From a checkpoint of a small transformer trained on Wikipedia.
Size: 12 layers, width 64, MLP 256 squared ReLU, 1.72M parameters.
Architecture: biases on query, key and value, untied embeddings, some layers without attention, local attention windows.
Training: a variant of Muon for these matrices, 96M tokens, 5876 steps.
Each number is 128 + 24 x the weight over its row's rms, rounded and kept within 0 to 255. Layers, rows and columns count from 0. Numbers have three digits each. The size before them is the row's rms in percent of the matrix's.

# layer 6 MLP up, 256x64, rms 0.264, rows 223-255, columns 0-63
095:111128104146135130073116128144146143138086145138131131115155113123141135120140140141137161130117175151149166133189131175130139154104151170166100159105138103161150154088086132147132106136153110
086:160119141102097110109133146134148108112071138120096119129142183144142134118117142126168125142140122144133119122132164175150070137167159111173116118125109143135111133120104165188103126155147126
073:107135114094135137057170133128147173090108118116125087148112145151128109121152135132158140150130165114090115140109163133161130154117173091129119120167148097136144124123165107135102092113123136
109:103157106103117137094092161140131120171102125164120151152118152068121157123092116128150152148100120165117125127144114124106134153145174142100142119150138146148084119130069151108127092105133140
105:152147130180128096121146165137107113148131128119102127116118129108148121141167109125138058128115172113136142109132145122142083160148168136153112138117095147110149133083124145156143097108071104
103:144149086121135113125088084163126107142133110106085121084113152111113135131151108176091122125147136159083098130152130149121135118192125133163128097124102150149121119108115130142168145152106151
094:108150116139161131107160121141158121110104122085072087122128155123129106148166100119149116148126158167159117100151087134145101131134146179156125115136109099142128132123099149107147133121166183
094:115115148175120104078135170133159160084146130119137124111149151115125119128156141127129087131143134078156113164117152145118152153097137131136143131157145085120170166117158161084164126133122128
096:109100115123118124144148142136151128169169176150110119099102156108130178104127149132111150164132134127070101149115130115125161095130123171095096124099116078119121158116160114098151142129137108
086:139134151118125139089145096138122128174132081145133086116143152182132114133138109149136139107139122159096102108140117173130120112133130082100094123171154120138130114119106120158106056096120122
100:176127126128133126088165167150097106095148111133132121118119154107117130138160142133163119141099108132099163068154110092094132133154149158095133163085131125136151081139118115151112116098146136
089:114157141135134111142148118085158114116145179134104171137097146148107163178113155146142145143137105112131055153152146126142129108105147107160155135106149108109127119108126109144169111085120133
107:172106093136104103140144107106132108107133108120098115114143152076137174124146155079120135141099160165158136140120109149163130138117150142151088132130117147070131125137108133176115146160100141
081:142146112124089141177155122145120076155113137153130081132147127150126090133117122120160085117122132143105131135066111119145106144124149106103117129127135165101109099100168166146073123142125119
106:115161122113161092141130113130134111137125157157150076138114128123137127131125127131088173165119144146113140088158108098133191117113123145139188086136111119116077123150134156104142106100127112
092:117092117136136138141122076113117189117154104108125090159092130104165107183115153164126121120095101153136124095162138158140136125138126086136135128132112138087125126139092118155117116088144155
105:117129138140104135097135123118131106135087114144122143150139113103121121159105088114145101165156110166072162146143105152077114186154146090133146146084176098124121119120134140104122136147138116
115:115132108166102089113189123121130123144133115185123152117137150128114140153124161163104158166099165147085122134162123132112148103098120125127136148109156136096086151131106126124119114081095109
113:170125097132103150129123146134120086167105102137123121106115135127120123147141133098103121154120164172098129085100171075123129075115100144095114125120156143151102101145113138160157143100095118
100:170119136122147125139147079140124116151097089153099140152129151120096133141128145103160123140086141168130147126146129105167151113105123103159115074161138150150113091083137115105096085124125148
087:147091150148138127104101113143132135127126134146113144101120119150179146161138159181112116122129120108141201141185166113094114117122101142133115152151098145127122178131114150131105110132104161
104:103146115093109159108120104134146125119158159119138111114140105112122104170166133107130152145150105110159165078125090116144142097135134156127090137205125111083121143109124115113140133101093140
083:132110152123099143127148140145089130116153121165125091099116126174126087150115153168157114107103173138084138161121133137093130124192122102109152109093119139107115128124124165138089120112107153
112:070116134160139127186151117129114090119143095100144146102159108086148148125118125093182133113115131146182097130118140152117138127135157147132144105123099156119114126139123077160153129149113140
104:139137116124117174126102112153129131131120145084094117130089119157161121121119118139133167153106149182106158110134122094131159147122105152149097119162102163165109146117087126142113112122193107
093:108108144135133129144111088158161149126148124161173137114135104138134122145109118135181143187121130095113115077118158110150099120136120107125095123104135146087092125125145114139089084080125107
096:082125115155133116141152132133134098159178099145149085135114118090130112130121163100153117125129158147135071108102106128065132109107091138154144155142116131082127148134124104116163144135111101
101:099146112141114115162163110139153127119141127108131118146143145130125162148138139118107103171152133103110060138154136123104134138151094127172129141073125172103136141137175147125179124168113107
103:136150118104128124100148124152135134120126206105095122138125148135127138152145118180128116137149134106148158083133162130160145120116093121146119117197155104129112163112129164143087152099130144
091:152156139126149141153145119174159134158124144154075159098145109144129149120115155130144134125151116143086147139121167076144082116096174113130138088157087149109143106122124154107137155126143110
102:169145133127110128112139139140115129143195112117180098114153126107122164109129130172109102167110147122129079131102142138116123108155142120109165126079135149142173102088139111157138120137099143
103:079083130114111134128122086101170117116150147125079117118153083090174082121103104136163116131119129116112097139177097121105127128134137107142093099154143117119137121135107117107158154146112117
097:170117165114150114150151083147150095102162153145110114139148120114122136100090129137131186157143150131117087125142140130093074101166121103154113129080128090131132139168136134144133134135114118
# layer 6 MLP down (transposed), 256x64, rms 0.13, rows 223-255, columns 0-63
094:138100138127133132134154123142108144108133120116130129156139159173156130116152121109163157143102076107126105111088092097187135122138139110144115147147146194130138152130156126118182134108126082
097:108144157102153125117127092157087169119126127135163148149098084158129190139148119133122143114098131121169153092128140126156127092157122178129101120123107135111129144146122076112162110134145152
093:127132144137104071141150109151101119148135131132104129109146131246153132152123164113150154110126118124153082158121130144135114123082128152123122103138115116136134134129121130114167110123122126
093:101151084141129157126120155064140132133138116125148093125145148116132112079141127104133156128145137088092142121152168149125126093178093128124103110114118112115157071119170136125126119128087116
109:133119126169100126133117106133113116086114121130172159148111122137129117071110074109137118120127142104144124119111110139140131171104128167106108107107171125107138149145172155145101098158176085
102:123126081145118141115124126164125128167199125130154093123175191114113116112173147120116117167094126124100133138132142116133164137134123151112127140115106109112099106153110085121139156137158103
095:101124127133095109107144140158101135093137095111158109122163125090129145119151128112127182145113110054127157151136125143113123141145091085129117133146087095132135144108124112086105128146156171
102:164155120095118140208083094105118122143136132145117123182122129140104119130114107109127121101147129130131140080113099081127105127140080092125140132122091149105098110162134141147114150110121118
096:173104092156120132139142134110117117148136136100088133159102145186114144092101116109116111105108104083114112075094125125158120148147086129089123132119117119098114161120130118151138151126077140
087:102136098125139114125115126119139138107118156142074148170152086127100142095136148064124095146092149117166155150132128112101135137113157159106149116123070148165102154137138142152146148144137121
102:132109105106106177150157119129126129118143135107114157176154163093157131133156124128139142085080144103145139137153134127165135101110074105118125140128149152110116184145142139121110103110108180
096:146102116117096137132137116107145144094161148083143164145108146157114136126152108128160117149164158066141114141119117105119095177117083144146162100112133159119107140177140149122088145116129133
105:191132099138147074118134103134136116139173097093139145112118131108120183111142164097124180117143122156078133129153105136153101124141133134108128112133141074115122130117119154094151134143114122
090:106132101158177142092156143163136158142137178161150162121109115125098155143138156131137150144117137129144112129169142169122135115149129118099108082097108098110173158141137099107164144144145107
094:114118135172149098080108155138111129152118145121159106126111114134060107136101091150095156124132143093136128135118098153079121151118186117147122134125132135076142160125120148106125139115157106
089:119122110130155112160102126128077147186162111159162131145137130139107153145126158115106147124158143180122133165115134143145088138093099131123140164129079094126135134168100156152106156112136128
098:131127126120137100142080120104148106145140136112145141116123169150104122155139090124125125136136138143090115114106142156158151064165156141127160143117131146142191145102140110145090126198127130
110:179111135138095152091160164103088128140152149153120121076166131113103133160137158174098143108139098125123108168136155135084095128142136139129104122090146146126091133138107143106136147126102132
123:123123130079087133149138115151129106114145123153108129126107149078102134095124166106134135134112144115136161144141157132157138146107113110183130145140127113152111128169088157169096122196117102
089:144166119104136094131104111144132106149114125120134105110143158117115145123091124131148123084104146110119103133142148126131110108178110139099062123137097176125100139165127110161118120153066091
086:138172094112128136143103160106128131107133098134110140141101174133118108161137116156153099151136101103097124142124111075121153158129134102151165140125149168161148144182183130122134132127125090
103:113155167101123135137130165129132145139062089128130102064114124133148141083153148122135140108118142146112107157156164099118124143176125165111125135141180133123150150133140104129156151138106149
081:116147125128165149130140111106127105143100130139119150142105093164089135115154151107107112104138146185097146104139105151145125105122138153089189118100119127105097126152114137102110151116090069
098:114116097190128128130120144087157078122126121107122160136146191102088135127109112164108168146099115108117114139106094123128163106144108118146103119144100123118179107090143112130109137116131137
096:151155099159168149136082089134113119113132110114132125108119145109110126105130140146151147115135149126087145127144096157125157134150086125112130103111061101092152143126072132165115165131097135
102:111117124113114141165124149137122103127150143087109115171162144150163119120125120097118111086122113130117111150145144141133109166096190135115129122138099103163136177153105154130122160136192097
100:091118133162160143105141126112164107171127161151138107151139133100093100109085138132107128118141143110093133114084146106124133122139154127166094141191127119163125139085129116103137131153124179
109:143132168111129112135102140142144124159126154136159172074108123127133169111140105096181095150093085153084153118128154123165166089120146127123146128118124133105135149113109129167114151100118110
096:105161137079157115102111128160100138105130150114119108141144138162115118093091205122161126160118090136184119151140143107125092120131143121148160137145127079131118122097139110121126140142150120
094:099111121083130132150130171096133174114116128088096083150082135103138151147120081138143128140134116140120150126139158136115101141150147112143118134111162128160162107091144088104089149127158160
117:108116174130127122115122138157119172161114119115151114098165118116124097125122156193092117121098187097166117073121145135090130120138134166115110134101110114157119117154121111118133111120156140
103:125164164119122101147121113155131136136124120120142186136178125162130119123164180118131095086087182123117103128112119116095128135123121130116116153136132065131134133160157108136091142163132141
097:148104121134146119105119102088139113115142155118146159143151084077116126112123159132149097133128128110122157139156156123130096133127188138104087123131081117068160148118102126132112177116155132